Weights of a small GPT-style language model, trained from scratch on English Wikipedia.
Size: 22 layers, width 224, 4 heads of 64, MLP 448 squared ReGLU, vocabulary 4096, 13.5M parameters.
Each number is 200 + 40 x the weight over its row's rms, rounded and kept within 0 to 999. Layers, rows and columns count from 0. The size before them is the row's rms in percent of the matrix's.

# down: layer 13 MLP down (transposed), 448x224, rms 0.0546, rows 407-416, columns 112-223
# gate: layer 13 MLP gate, 448x224, rms 0.0671, rows 408-417, columns 112-223
# up: layer 13 MLP up, 448x224, rms 0.0676, rows 408-416, columns 112-223
down407,101,221,189,198,223,205,181,166,310,184,202,245,147,172,199,245,264,259,168,228,181,225,190,230,206,204,135,236,265,234,174,159,272,119,234,246,189,207,149,224,201,255,177,177,209,249,208,278,153,203,218,155,199,222,203,226,172,187,181,213,226,240,239,202,140,123,149,166,226,217,231,143,204,214,188,195,166,242,230,198,174,144,188,167,287,216,170,240,180,204,247,173,240,208,218,242,158,196,220,253,171,158,173,233,282,187,115,196,217,167,146,197,131
gate408,098,167,261,267,214,220,179,202,173,186,248,234,218,180,157,189,263,178,195,177,215,232,228,230,232,217,222,203,200,167,187,179,236,176,225,198,168,219,181,240,286,166,248,187,177,245,147,223,163,184,152,237,170,165,192,225,141,145,150,167,114,153,163,249,213,209,227,245,207,276,168,193,200,180,224,153,254,186,122,231,169,228,203,224,224,200,255,130,232,258,260,261,211,216,239,236,169,258,186,184,189,236,302,204,219,227,213,171,148,256,250,115,218
up408,094,151,190,152,138,196,162,216,225,248,187,183,149,208,200,228,142,262,136,162,182,208,223,260,163,280,225,220,167,173,205,106,181,213,167,186,246,196,146,164,163,206,252,217,178,125,245,208,154,227,245,241,219,233,243,189,218,233,246,183,255,272,227,175,218,206,174,230,180,212,216,181,242,215,157,180,119,225,117,192,303,189,133,214,274,174,205,208,276,204,166,277,198,204,225,158,242,146,198,253,223,129,194,220,190,191,210,193,175,201,228,181,222
down408,094,185,240,259,199,198,214,205,162,170,105,291,190,222,155,195,213,206,224,245,142,206,232,97,144,198,151,169,124,215,252,195,195,175,167,179,234,204,176,203,232,238,201,214,210,234,194,182,185,242,262,237,175,216,138,177,141,221,149,233,169,175,211,205,215,175,251,187,201,319,201,107,169,338,262,220,223,180,225,215,198,189,262,240,231,213,222,259,186,222,219,168,182,158,177,217,173,233,245,197,186,237,223,236,174,217,206,204,230,159,208,164,194
gate409,103,191,188,184,177,219,191,174,162,152,122,213,224,204,223,166,165,185,204,124,155,207,226,238,153,249,186,185,255,163,268,177,205,284,236,242,252,185,308,264,186,163,190,166,248,170,261,173,243,284,233,269,220,195,195,179,163,189,122,174,191,231,225,229,255,126,152,216,201,263,219,140,186,150,205,151,251,276,192,265,172,198,157,197,241,215,293,180,285,169,149,189,161,243,165,212,222,216,176,225,140,188,196,196,168,195,221,214,215,207,189,213,171
up409,102,125,290,203,255,281,266,303,237,185,272,187,186,179,225,244,222,190,153,237,221,193,185,190,156,214,191,180,224,223,195,269,198,132,167,231,196,241,118,180,192,156,186,255,193,243,130,178,230,181,236,189,189,160,226,58,182,219,216,167,175,166,221,268,147,239,207,180,225,238,190,202,163,191,154,212,121,227,187,189,152,179,172,227,230,213,95,189,160,203,203,195,185,153,223,164,181,232,229,210,197,250,245,205,165,202,186,186,188,178,140,214,236
down409,100,160,287,177,225,171,175,239,208,177,184,247,185,200,272,221,128,197,132,230,139,184,256,182,186,194,286,215,270,195,203,194,222,270,228,275,181,200,259,195,146,204,235,148,236,191,164,251,181,236,123,308,163,187,261,188,154,210,246,134,208,143,185,264,230,166,223,253,207,216,242,218,158,249,170,167,163,195,166,134,181,195,168,240,155,248,178,208,168,210,197,196,152,287,239,183,251,165,183,248,137,174,206,178,190,188,216,234,225,199,135,230,186
gate410,102,121,215,240,283,287,175,163,253,179,183,196,100,197,215,216,205,174,212,225,224,221,182,158,145,187,201,188,129,166,139,204,216,220,181,192,133,202,283,142,173,175,223,183,232,194,214,196,164,175,190,205,163,223,197,199,206,217,254,194,136,195,207,273,243,241,259,193,174,217,143,166,179,223,178,222,152,172,198,220,195,207,234,184,222,244,254,166,178,147,157,225,165,146,250,230,146,254,146,151,248,225,205,194,249,266,206,152,168,189,126,162,162
up410,105,243,236,152,249,193,168,200,248,199,242,214,207,136,181,179,208,182,184,177,206,198,273,174,223,188,155,129,231,127,245,225,183,145,229,203,214,194,205,196,120,171,233,172,253,265,220,176,213,247,237,261,223,237,178,196,209,208,165,174,270,249,182,219,140,165,214,227,223,137,248,219,137,221,250,167,256,224,147,207,184,219,127,274,121,221,268,151,239,220,242,168,167,160,200,202,229,200,178,135,191,169,167,218,151,222,198,175,202,189,224,250,163
down410,102,221,149,247,165,193,156,168,145,239,258,260,249,205,263,164,105,179,166,152,193,178,158,209,77,159,196,202,137,182,223,222,225,187,195,197,200,175,235,195,183,114,173,239,183,114,240,138,213,147,183,119,184,116,291,196,219,211,252,222,203,147,254,208,190,202,149,242,244,212,171,139,163,111,174,177,147,254,175,195,221,198,239,158,263,164,172,208,186,216,153,129,231,182,180,192,230,182,246,170,218,229,255,170,203,244,214,230,215,202,173,230,159
gate411,112,137,155,264,159,170,171,193,219,200,232,213,173,205,212,230,252,127,140,167,208,152,222,162,141,227,175,189,217,197,281,150,151,188,171,201,158,158,175,284,195,232,208,287,176,199,204,210,115,148,246,319,201,201,124,138,203,202,274,237,210,267,132,168,195,193,260,217,199,253,226,266,162,174,177,182,211,257,224,231,239,169,152,169,187,186,173,257,268,138,184,155,194,230,209,189,114,331,210,215,216,228,165,183,216,165,205,187,232,218,151,212,182
up411,110,221,172,197,180,218,240,181,168,150,214,191,166,283,202,252,169,169,212,153,214,145,211,167,239,237,205,245,189,157,191,206,186,97,234,218,273,147,155,177,182,175,229,144,224,206,235,252,110,248,252,285,166,162,193,129,106,215,236,202,171,209,185,143,173,193,198,135,215,197,204,235,204,221,161,218,177,211,176,140,246,171,150,194,121,169,254,249,164,169,214,191,163,96,193,181,190,126,228,232,177,204,169,182,221,161,98,188,212,254,188,230,225
down411,107,292,263,211,207,247,237,295,185,191,284,157,176,217,258,151,233,228,152,198,216,189,190,121,216,161,319,128,226,212,244,236,191,167,196,247,191,171,173,223,217,153,221,185,210,214,188,242,210,223,239,180,205,212,209,232,204,235,214,157,161,219,232,171,150,147,242,206,206,182,240,197,154,228,189,97,168,149,190,132,194,169,213,261,223,226,166,242,247,154,206,183,214,153,215,232,175,225,255,261,135,213,255,204,206,275,219,238,228,235,211,157,244
gate412,092,167,158,227,250,226,154,258,234,142,154,192,202,220,148,267,211,201,120,253,128,195,183,221,214,210,182,181,211,198,176,208,204,206,286,196,127,219,151,144,176,213,206,168,208,165,216,158,169,182,202,169,160,227,178,210,224,159,197,256,255,189,130,153,198,76,178,197,150,177,147,235,163,219,131,147,138,181,150,172,225,236,210,197,192,183,106,192,202,232,214,124,236,192,172,195,195,240,212,222,293,251,184,184,208,160,158,253,144,200,157,266,142
up412,094,250,239,216,250,208,228,184,227,171,226,220,189,95,276,189,166,132,222,217,269,243,220,185,153,190,225,262,232,194,209,222,206,179,181,200,205,188,253,150,200,184,232,260,218,238,152,224,246,190,202,188,272,163,154,212,189,213,244,212,234,223,221,195,199,219,228,231,293,184,181,187,158,196,236,265,235,183,144,119,246,199,231,206,257,239,206,270,270,180,185,207,201,213,182,148,204,157,172,144,172,147,204,166,179,219,267,144,246,167,208,129,205
down412,098,190,156,242,242,186,132,202,238,234,191,319,173,262,185,150,233,268,171,213,174,166,237,183,255,112,220,169,131,147,267,170,215,171,264,228,187,215,174,228,206,150,262,153,226,209,134,216,327,190,183,165,145,207,201,111,203,173,241,210,219,175,235,170,222,218,243,156,211,205,182,102,175,196,235,113,297,253,176,164,191,179,238,205,182,235,263,270,207,195,175,228,230,125,227,204,186,205,197,259,257,191,186,211,200,220,211,155,207,158,233,145,209
gate413,101,217,262,177,258,200,165,169,193,233,234,228,196,204,219,209,211,171,212,222,252,161,203,254,179,244,228,144,174,207,167,211,162,206,208,185,233,224,269,170,141,221,194,165,152,185,247,160,270,118,261,156,126,259,248,143,197,195,191,177,192,224,209,181,154,148,231,220,167,235,159,220,241,160,193,254,195,190,282,195,156,216,125,227,145,214,212,175,177,175,219,139,162,159,172,270,196,169,228,185,187,215,199,191,133,241,230,171,144,179,273,211,132
up413,099,138,225,167,202,239,250,179,196,176,167,196,201,77,160,219,205,124,153,112,162,196,247,200,177,187,183,195,207,157,299,208,232,256,180,177,285,205,123,210,289,242,142,226,240,173,183,218,186,185,186,205,170,178,128,195,225,238,248,165,191,221,130,255,236,182,174,197,244,195,238,130,162,238,201,209,170,152,205,164,224,216,256,206,229,253,147,245,215,165,129,193,177,157,212,214,170,186,146,149,210,272,193,233,232,213,147,255,200,185,180,211,226
down413,101,176,167,196,297,140,159,159,212,177,189,208,190,227,237,116,188,262,282,201,211,214,154,186,186,361,164,188,185,234,162,193,222,265,211,249,239,247,225,152,173,236,136,175,261,240,271,165,198,131,151,177,154,250,169,144,249,239,165,183,201,146,212,185,167,220,257,135,234,130,193,248,219,149,163,207,273,186,198,269,164,230,238,216,165,250,223,226,217,207,234,242,144,197,194,163,217,228,250,203,235,145,181,149,215,154,209,154,183,147,192,209,181
gate414,106,212,180,186,198,330,205,278,177,166,222,226,184,120,187,278,223,225,216,208,175,224,165,182,185,177,227,204,134,282,171,158,228,225,163,231,136,228,256,223,128,147,231,263,185,129,235,193,201,219,229,198,158,200,175,179,215,128,166,248,269,147,221,208,184,147,219,299,215,213,203,175,277,265,243,263,225,189,99,225,237,180,154,240,142,255,198,217,206,203,195,154,127,177,197,239,184,241,242,203,226,216,161,274,279,230,187,225,173,266,215,234,156
up414,102,234,180,205,231,233,278,260,168,172,249,239,132,285,208,217,247,170,245,247,235,207,225,204,178,205,201,146,218,213,140,147,235,191,184,209,207,175,158,196,235,201,206,244,304,148,168,262,129,172,210,210,157,274,77,171,191,95,265,226,224,169,152,210,168,242,180,176,203,185,252,158,275,213,229,185,148,242,151,155,248,124,187,175,178,214,137,240,222,226,218,180,236,180,217,201,155,296,201,212,191,328,197,235,271,245,120,197,144,202,247,169,146
down414,099,155,131,247,216,272,202,231,210,205,257,182,177,200,142,187,157,233,172,182,201,153,256,260,238,112,231,200,142,236,141,136,166,154,217,274,253,262,236,210,163,260,136,190,205,213,265,210,209,268,227,173,140,221,182,217,184,178,229,153,204,178,218,129,202,285,188,254,162,228,163,218,238,231,202,192,193,199,135,200,197,228,122,223,143,175,141,161,174,168,219,205,214,162,199,210,154,185,203,182,276,143,209,181,187,146,257,185,160,82,160,254,199
gate415,104,180,209,221,275,228,193,202,227,211,182,220,207,194,249,114,140,156,257,155,175,184,209,163,139,171,178,182,152,210,112,132,155,147,177,226,182,204,207,208,215,194,111,145,163,179,237,191,239,218,234,279,217,132,211,238,192,154,240,164,253,138,135,170,186,181,286,251,194,225,167,155,156,162,140,167,226,186,185,223,240,99,270,213,196,164,203,240,245,179,211,249,122,194,241,233,169,197,258,224,231,153,261,258,208,195,243,215,214,174,217,153,197
up415,101,209,196,193,146,163,175,199,199,144,237,231,221,211,173,231,178,263,162,211,234,244,204,155,272,250,199,244,278,130,271,258,262,222,178,149,204,244,205,210,147,155,259,242,179,251,154,239,195,131,188,172,190,213,200,199,180,232,189,236,161,213,233,178,152,219,139,216,210,170,211,269,253,233,164,260,129,236,246,148,174,232,155,253,243,235,218,184,136,187,161,170,237,196,125,139,233,300,128,163,142,214,146,163,227,193,168,162,209,195,226,232,191
down415,101,253,281,229,147,226,104,190,192,247,215,154,91,250,179,222,175,245,196,225,234,211,273,238,198,244,185,279,206,165,190,241,241,182,258,262,199,258,194,198,177,222,195,199,208,196,236,168,243,188,219,189,239,248,194,182,218,228,201,223,151,157,222,185,186,221,243,265,256,90,150,190,233,176,160,179,181,246,94,268,138,224,146,185,143,244,236,189,189,208,197,257,187,215,217,264,257,143,186,166,144,197,198,226,206,239,263,201,210,156,184,183,175
gate416,111,242,188,218,309,234,215,222,209,147,157,196,238,176,266,230,167,251,191,209,197,201,247,168,185,211,197,206,262,235,261,212,187,232,242,181,162,191,226,231,232,100,146,213,202,264,174,183,177,260,197,223,189,126,129,151,173,207,252,175,240,221,170,204,244,196,207,242,179,232,182,168,250,277,132,236,183,200,180,202,211,224,181,223,229,158,240,211,219,216,178,204,242,266,203,186,179,169,251,161,263,200,203,224,144,240,91,301,191,248,223,203,184
up416,110,148,194,145,188,203,217,205,216,135,190,173,195,224,87,200,219,163,133,179,176,221,144,222,172,178,127,80,221,166,242,257,122,239,174,279,157,174,185,192,219,206,162,199,141,174,175,235,247,227,240,179,180,250,164,209,240,177,260,224,77,166,201,250,169,208,216,179,212,234,269,166,168,224,190,166,202,181,235,236,226,195,168,221,169,186,120,145,131,210,270,145,256,200,234,171,198,225,209,240,142,160,209,166,228,176,213,149,270,112,243,235,135
down416,109,228,165,228,153,175,192,193,168,145,191,190,165,250,179,274,182,236,161,201,195,200,164,132,219,243,216,177,236,113,156,210,189,225,189,192,216,179,125,138,209,257,138,247,143,218,191,99,230,120,245,236,198,211,171,231,187,166,174,164,239,209,161,221,249,199,245,248,199,202,137,166,192,157,203,233,214,221,139,245,210,186,196,195,208,180,167,192,194,202,220,180,203,214,221,216,184,171,276,245,230,270,194,246,172,247,103,106,245,202,263,230,226
gate417,105,222,168,241,200,267,193,177,191,111,242,211,231,125,226,257,200,212,215,234,150,134,246,213,169,236,196,168,175,218,277,216,255,227,265,248,264,235,170,262,216,144,189,198,189,176,196,179,212,215,146,172,320,205,241,179,135,162,203,118,234,190,204,174,211,190,238,229,147,177,173,162,173,171,167,277,208,197,145,228,187,170,218,202,196,188,249,194,221,184,306,187,223,241,235,201,229,161,198,179,253,174,174,197,194,215,159,166,168,198,185,216,208